{
  "n_layer": 24,
  "d_model": 192,
  "n_head": 4,
  "n_kv_head": 2,
  "head_dim": 64,
  "d_mlp": 768,
  "vocab_size": 4096,
  "activation": "swiglu",
  "norm": "rmsnorm",
  "norm_place": "pre",
  "norm_eps": 1e-05,
  "positions": "rope",
  "rope_base": 10000.0,
  "rope_fraction": 1.0,
  "qk_norm": false,
  "attn_scale": 0.125,
  "bias": "qkv",
  "tie_embeddings": true,
  "parallel_block": false,
  "init": "uniform",
  "init_std_qkv": 0.0594,
  "init_std_o": 0.00743,
  "init_std_up": 0.0594,
  "init_std_down": 0.00429,
  "optimizer": "adamw",
  "lr": 0.0023,
  "beta1": 0.9,
  "beta2": 0.99,
  "weight_decay": 0.061,
  "lr_head": 0.0142,
  "grad_clip": 1.0,
  "warmup_steps": 506,
  "schedule": "wsd",
  "decay_fraction": 0.366,
  "decay_shape": "linear",
  "final_lr_fraction": 0.0,
  "batch_tokens": 131072,
  "seq_len": 256,
  "doc_mask": false,
  "z_loss": 0.0001,
  "train_tokens": 442300000,
  "steps": 3375,
  "dataset": "wikipedia_en"
}
Each number is 200 + 30 x the weight over the matrix's rms, rounded and kept within 0 to 999. Layers, rows and columns count from 0.

# up: layer 5 MLP up, 768x192, rms 0.0981, rows 643-659, columns 0-63
# down: layer 5 MLP down (transposed), 768x192, rms 0.0823, rows 643-658, columns 0-63
# gate: layer 5 MLP gate, 768x192, rms 0.105, rows 644-659, columns 0-63
up643,154,181,152,189,176,143,211,147,236,210,153,182,171,173,207,223,228,155,215,173,222,184,238,199,169,244,223,223,183,201,208,200,155,196,222,189,176,197,195,224,198,214,153,212,263,216,161,227,226,201,162,211,191,259,210,202,187,273,186,198,176,193,172,239
down643,176,221,245,213,182,235,200,186,194,148,159,202,218,217,182,198,197,197,201,220,180,222,221,203,244,176,145,196,144,189,232,179,169,209,169,226,219,153,192,237,251,192,198,230,188,206,175,247,162,231,216,155,214,216,223,228,180,223,127,147,175,198,212,193
gate644,239,176,218,230,214,186,215,237,187,195,238,234,172,210,230,156,186,236,213,245,158,197,191,222,203,220,186,222,182,270,221,235,223,212,189,203,178,223,203,216,242,173,215,238,206,222,140,197,190,196,214,270,237,208,204,198,189,174,210,154,210,182,154,166
up644,192,192,146,194,246,182,176,199,218,210,176,232,178,155,163,206,174,243,183,218,237,191,150,189,227,191,213,178,166,261,210,231,208,229,225,213,217,206,176,221,219,236,198,195,158,208,241,227,179,140,203,183,187,250,116,173,226,183,226,221,154,230,209,151
down644,251,264,176,177,199,228,213,184,198,231,225,186,163,230,177,177,211,168,251,159,206,213,191,152,117,209,212,245,154,189,175,205,234,217,153,192,187,219,203,215,170,193,194,220,190,245,247,169,180,196,200,158,245,245,219,226,210,207,188,232,236,138,180,138
gate645,250,196,132,176,188,197,216,213,228,188,225,201,234,215,193,154,152,238,133,253,204,234,168,194,188,224,189,206,196,252,183,175,250,213,185,212,166,148,209,177,189,244,154,203,232,218,229,240,239,272,226,174,215,183,186,175,234,206,241,198,223,168,233,211
up645,242,222,201,148,227,203,235,225,217,196,221,207,186,211,203,189,204,126,208,181,202,158,171,147,214,241,206,188,266,213,234,181,247,152,219,183,163,169,247,129,155,160,229,198,187,160,168,180,198,253,180,250,229,175,252,155,237,179,240,220,174,177,177,239
down645,228,223,177,197,225,164,215,162,188,279,238,227,183,184,163,229,197,160,190,220,221,149,176,136,225,195,208,163,175,209,212,214,246,248,186,231,165,202,235,188,216,146,215,183,242,207,187,195,253,181,248,133,166,216,170,211,209,227,223,245,147,211,216,191
gate646,167,191,208,145,216,182,195,223,208,198,253,152,174,215,204,176,235,206,182,203,264,200,214,169,148,177,183,205,194,171,179,180,213,235,146,179,221,226,207,220,238,205,258,235,221,229,237,214,198,269,232,196,193,193,186,205,200,190,152,214,180,237,220,211
up646,193,199,236,247,143,154,200,173,243,173,227,197,196,217,190,240,220,200,209,229,163,219,237,254,223,142,188,224,163,217,225,245,190,181,246,193,225,183,208,222,223,210,191,191,177,222,123,176,182,215,217,261,229,164,187,222,229,180,209,140,155,217,183,216
down646,234,211,216,195,274,275,156,181,221,239,198,132,212,222,217,198,187,263,191,216,196,154,149,165,148,217,227,206,201,140,188,181,200,207,210,227,184,221,228,203,133,171,178,206,228,205,163,191,186,176,215,211,184,202,188,189,197,222,197,177,196,189,187,216
gate647,196,206,201,126,191,184,157,191,176,180,188,196,162,209,190,168,227,213,150,184,143,268,255,230,171,185,190,193,162,160,223,180,172,178,183,217,166,169,203,215,135,151,151,222,206,161,194,192,202,181,206,177,157,168,233,208,258,175,144,219,190,213,266,162
up647,228,179,206,200,201,217,195,220,253,202,190,205,262,168,161,179,215,200,181,149,241,171,229,270,164,185,213,239,170,226,182,157,228,217,208,224,184,167,261,205,214,189,180,135,206,202,159,253,251,137,134,183,269,211,191,176,188,201,197,194,227,169,161,183
down647,227,180,191,233,198,236,113,179,223,210,190,174,178,234,188,108,236,185,180,251,209,231,197,168,129,173,247,114,241,232,222,169,189,154,210,213,134,181,182,167,185,217,211,144,202,219,229,215,229,218,235,233,203,276,247,140,204,193,173,245,217,190,144,210
gate648,213,121,186,213,224,143,205,222,221,248,172,187,192,223,190,250,242,230,193,173,169,250,184,187,186,187,226,186,198,193,190,213,187,151,234,149,169,186,253,180,169,160,221,190,180,227,211,221,226,190,176,122,152,179,138,204,217,173,227,179,251,148,184,172
up648,191,201,196,177,225,252,214,211,183,189,198,281,200,191,230,162,220,259,243,213,235,189,161,153,169,168,216,176,148,158,192,227,220,212,177,225,160,186,178,242,240,244,218,272,214,198,203,239,202,220,149,210,192,200,224,174,221,259,210,185,236,180,287,161
down648,163,193,194,194,197,206,203,184,217,170,173,223,175,159,251,232,193,177,205,272,156,249,151,203,161,237,176,222,198,188,167,219,169,215,205,208,254,188,245,216,233,138,188,166,176,189,143,241,202,237,209,181,202,177,164,206,167,114,154,233,226,161,212,213
gate649,219,173,175,202,205,227,256,186,174,220,146,167,250,217,233,195,196,152,184,220,196,192,179,204,192,196,202,127,211,184,198,187,196,194,184,165,195,214,175,188,180,189,239,172,140,216,197,201,247,207,211,198,214,206,216,193,203,123,186,160,204,231,211,199
up649,206,196,263,141,157,166,193,162,148,258,195,167,171,191,218,187,174,160,198,226,216,215,170,171,239,218,184,246,204,213,220,168,198,239,240,252,183,193,202,202,211,194,225,180,251,212,185,179,199,215,173,200,229,245,169,208,222,225,225,192,214,249,209,165
down649,149,205,192,253,190,169,147,155,210,175,222,249,171,210,180,190,196,233,196,166,172,208,286,228,194,185,215,208,204,187,234,210,219,146,170,208,226,244,242,215,236,158,163,200,205,200,201,186,166,175,210,178,196,204,161,205,166,241,234,213,195,214,171,158
gate650,238,232,267,186,188,195,236,232,233,197,190,220,190,224,253,229,216,172,189,168,166,209,195,223,221,246,205,151,224,211,221,172,196,197,210,207,190,192,205,207,221,201,176,189,164,221,177,155,139,250,199,252,250,238,200,255,154,163,228,236,172,189,146,231
up650,218,246,176,199,196,253,244,203,223,210,200,158,206,166,206,183,212,178,220,205,234,183,192,182,136,218,226,214,122,245,225,230,225,131,164,193,170,199,238,192,198,212,220,226,236,234,238,168,250,202,232,214,191,156,196,192,203,188,184,195,207,159,214,173
down650,143,221,193,286,198,216,172,245,176,165,184,242,200,205,232,194,217,180,195,164,170,258,215,230,209,178,177,220,180,154,165,162,234,180,198,220,179,186,161,237,206,205,218,172,195,256,170,157,149,166,153,277,235,216,207,198,202,208,222,210,220,230,177,230
gate651,204,157,222,133,185,213,218,226,192,220,218,214,233,228,227,200,188,186,161,186,218,225,199,238,221,204,256,243,219,201,194,209,208,161,160,231,193,165,213,213,251,194,235,227,179,189,159,213,223,209,228,173,170,181,215,192,136,169,239,249,270,257,198,159
up651,188,196,209,181,222,162,151,220,229,225,223,232,194,244,183,232,212,197,184,257,246,190,193,231,273,248,193,199,240,201,199,207,185,189,219,204,219,239,173,207,277,186,255,218,245,214,252,192,228,202,126,163,226,179,192,199,202,248,163,185,234,249,167,230
down651,145,249,162,194,236,142,173,218,187,244,156,245,233,157,148,199,216,234,215,199,227,212,194,208,162,184,192,250,195,200,202,214,149,186,196,196,188,224,171,162,181,224,226,202,202,289,207,170,206,156,111,220,228,210,137,241,171,194,173,187,174,208,121,225
gate652,198,205,199,171,166,164,210,281,170,231,296,234,221,222,195,223,242,181,205,244,272,170,194,192,210,125,263,203,212,208,212,179,154,186,227,199,190,213,233,196,228,197,205,240,192,216,211,217,173,212,202,188,222,217,190,237,206,168,167,192,143,163,203,205
up652,239,151,227,159,215,209,264,159,171,187,247,201,220,171,133,224,241,191,223,165,216,192,189,257,185,190,196,183,192,180,172,206,184,171,182,240,244,213,220,178,185,192,143,274,212,174,185,180,245,142,181,243,199,242,175,258,184,214,174,179,205,254,190,209
down652,200,231,183,266,269,171,197,182,175,242,232,225,155,241,202,193,184,193,214,191,210,223,228,203,194,219,186,204,138,202,123,201,191,172,208,192,268,206,165,196,201,240,224,151,182,205,195,228,232,208,195,185,190,229,198,186,229,190,224,245,253,173,206,176
gate653,193,153,240,197,216,207,228,296,151,214,200,196,209,219,179,228,193,225,197,177,170,222,173,219,188,200,204,227,213,182,189,227,264,175,216,197,237,211,267,209,223,205,186,204,202,187,209,212,175,253,173,167,207,232,172,236,215,231,190,191,244,223,215,166
up653,233,220,150,173,254,177,165,204,147,174,207,240,183,236,167,170,192,252,159,132,217,200,224,203,199,157,160,178,181,179,187,206,215,200,194,164,194,168,179,175,213,239,171,233,147,168,200,166,170,136,212,237,200,233,186,210,189,163,257,211,211,181,209,167
down653,190,193,149,191,166,242,221,167,234,174,204,176,189,199,273,209,201,204,184,177,172,221,235,199,198,246,183,172,198,236,142,169,188,195,214,228,195,155,223,232,230,147,159,214,221,216,230,190,179,210,244,205,225,204,264,200,144,236,193,185,158,203,218,213
gate654,200,209,167,231,214,193,216,216,185,212,174,191,212,158,220,176,204,173,220,184,216,204,194,194,180,168,180,175,191,214,181,197,164,165,193,247,191,206,235,208,207,209,224,184,231,247,169,250,212,220,190,201,214,211,220,159,250,181,176,175,215,187,204,213
up654,222,241,164,172,150,198,208,253,165,158,198,246,183,239,224,185,160,196,212,151,187,205,193,196,212,188,211,264,228,177,261,174,159,208,201,164,166,201,205,166,208,221,177,200,171,215,160,217,188,165,175,236,257,155,171,203,186,202,222,241,139,156,196,255
down654,143,224,174,170,161,186,211,243,191,248,177,216,200,191,199,210,194,236,222,186,128,154,228,201,257,178,197,219,231,240,265,166,198,230,217,232,222,203,204,223,206,175,213,218,186,167,191,227,272,76,181,184,230,196,241,206,184,190,240,199,152,166,224,275
gate655,162,231,157,191,203,208,218,210,224,176,226,231,161,237,141,198,238,181,164,255,192,214,175,193,228,158,208,192,157,202,198,255,136,196,197,238,213,168,189,161,222,244,215,226,169,214,205,221,197,217,204,174,218,198,212,189,224,225,213,211,228,268,205,205
up655,242,185,164,253,182,242,257,143,169,194,210,217,167,245,206,231,161,176,208,200,234,206,185,224,255,219,194,216,173,187,179,122,198,187,193,136,207,150,229,207,213,244,158,235,219,173,210,252,178,176,248,248,170,199,206,136,157,263,213,219,205,126,200,221
down655,204,156,269,177,247,238,242,139,189,202,243,222,228,153,180,228,150,174,205,152,207,173,207,229,248,184,201,159,183,201,178,236,163,182,172,266,211,193,209,195,230,214,184,233,158,236,167,238,226,219,228,146,236,188,156,216,197,114,169,215,159,226,258,199
gate656,233,185,170,207,175,164,214,222,177,280,196,181,194,207,182,196,205,222,178,200,242,211,215,192,202,204,231,171,198,182,137,163,248,223,268,248,211,184,225,187,201,168,163,273,189,236,214,205,221,168,226,148,193,234,198,195,203,185,211,152,210,232,184,128
up656,242,172,210,256,166,147,223,243,189,203,197,186,239,232,209,214,132,238,123,195,160,145,239,229,210,194,234,201,224,263,177,150,189,166,156,266,209,196,199,220,222,256,200,205,174,198,181,218,203,235,152,214,248,185,180,142,222,208,215,119,157,158,243,214
down656,168,214,167,214,207,215,188,182,231,137,127,194,174,170,207,224,194,151,177,201,215,176,130,168,176,227,257,146,193,199,216,150,182,124,212,218,204,185,193,213,220,198,139,174,201,229,167,205,227,229,162,195,194,239,193,202,171,189,181,236,208,204,177,216
gate657,169,162,211,122,148,142,255,236,204,139,191,230,206,161,202,200,229,226,178,179,187,211,197,198,184,124,200,241,191,177,170,167,169,241,207,229,182,190,229,189,197,214,244,214,230,191,198,204,219,203,215,180,168,228,197,174,176,229,200,178,265,231,194,182
up657,133,220,167,171,142,244,191,213,240,194,159,206,203,196,218,223,187,215,224,231,203,202,185,177,219,202,212,180,229,206,170,180,217,211,196,193,181,247,174,157,259,165,172,211,218,176,149,155,195,219,229,217,201,191,244,217,233,229,237,188,210,201,226,186
down657,231,199,272,191,198,203,234,220,213,193,192,246,230,215,205,193,166,198,211,175,185,194,205,228,163,209,200,219,187,195,189,229,205,217,234,167,228,197,209,224,181,200,220,203,200,216,228,197,259,186,154,182,212,229,219,213,203,208,259,190,223,186,162,187
gate658,210,207,221,166,171,222,228,201,118,230,164,120,185,274,238,181,286,192,226,200,219,241,224,199,162,180,196,212,194,206,269,145,195,251,180,229,213,175,203,181,218,239,193,231,162,245,243,227,177,135,148,215,194,199,179,168,155,223,221,191,211,192,248,146
up658,206,185,243,179,219,223,214,179,193,177,200,166,232,255,241,155,155,265,162,187,184,257,220,180,216,228,194,182,214,203,222,198,146,202,192,180,208,206,202,193,185,229,213,129,216,209,184,185,199,239,216,176,170,205,223,225,185,247,202,233,152,230,247,231
down658,231,191,219,223,126,222,228,190,166,204,245,223,191,180,209,174,289,174,193,223,213,144,242,209,235,163,235,177,227,155,219,244,120,194,191,236,203,202,173,217,222,262,184,257,219,202,203,179,179,178,200,169,284,220,204,132,165,240,188,216,161,189,242,184
gate659,230,212,243,164,170,122,188,235,177,185,209,185,171,209,219,229,214,230,184,191,186,238,198,230,202,208,183,192,239,181,213,182,233,203,160,138,218,230,217,175,162,201,148,218,189,234,187,165,251,187,221,199,207,251,172,244,200,224,226,255,181,211,204,186
up659,217,264,173,199,189,177,212,202,186,203,195,201,179,234,223,192,182,219,184,246,251,167,137,222,278,184,168,217,212,163,208,169,229,221,199,222,175,252,257,191,191,216,189,150,210,184,214,193,178,193,224,222,230,247,189,220,226,178,224,203,206,207,200,169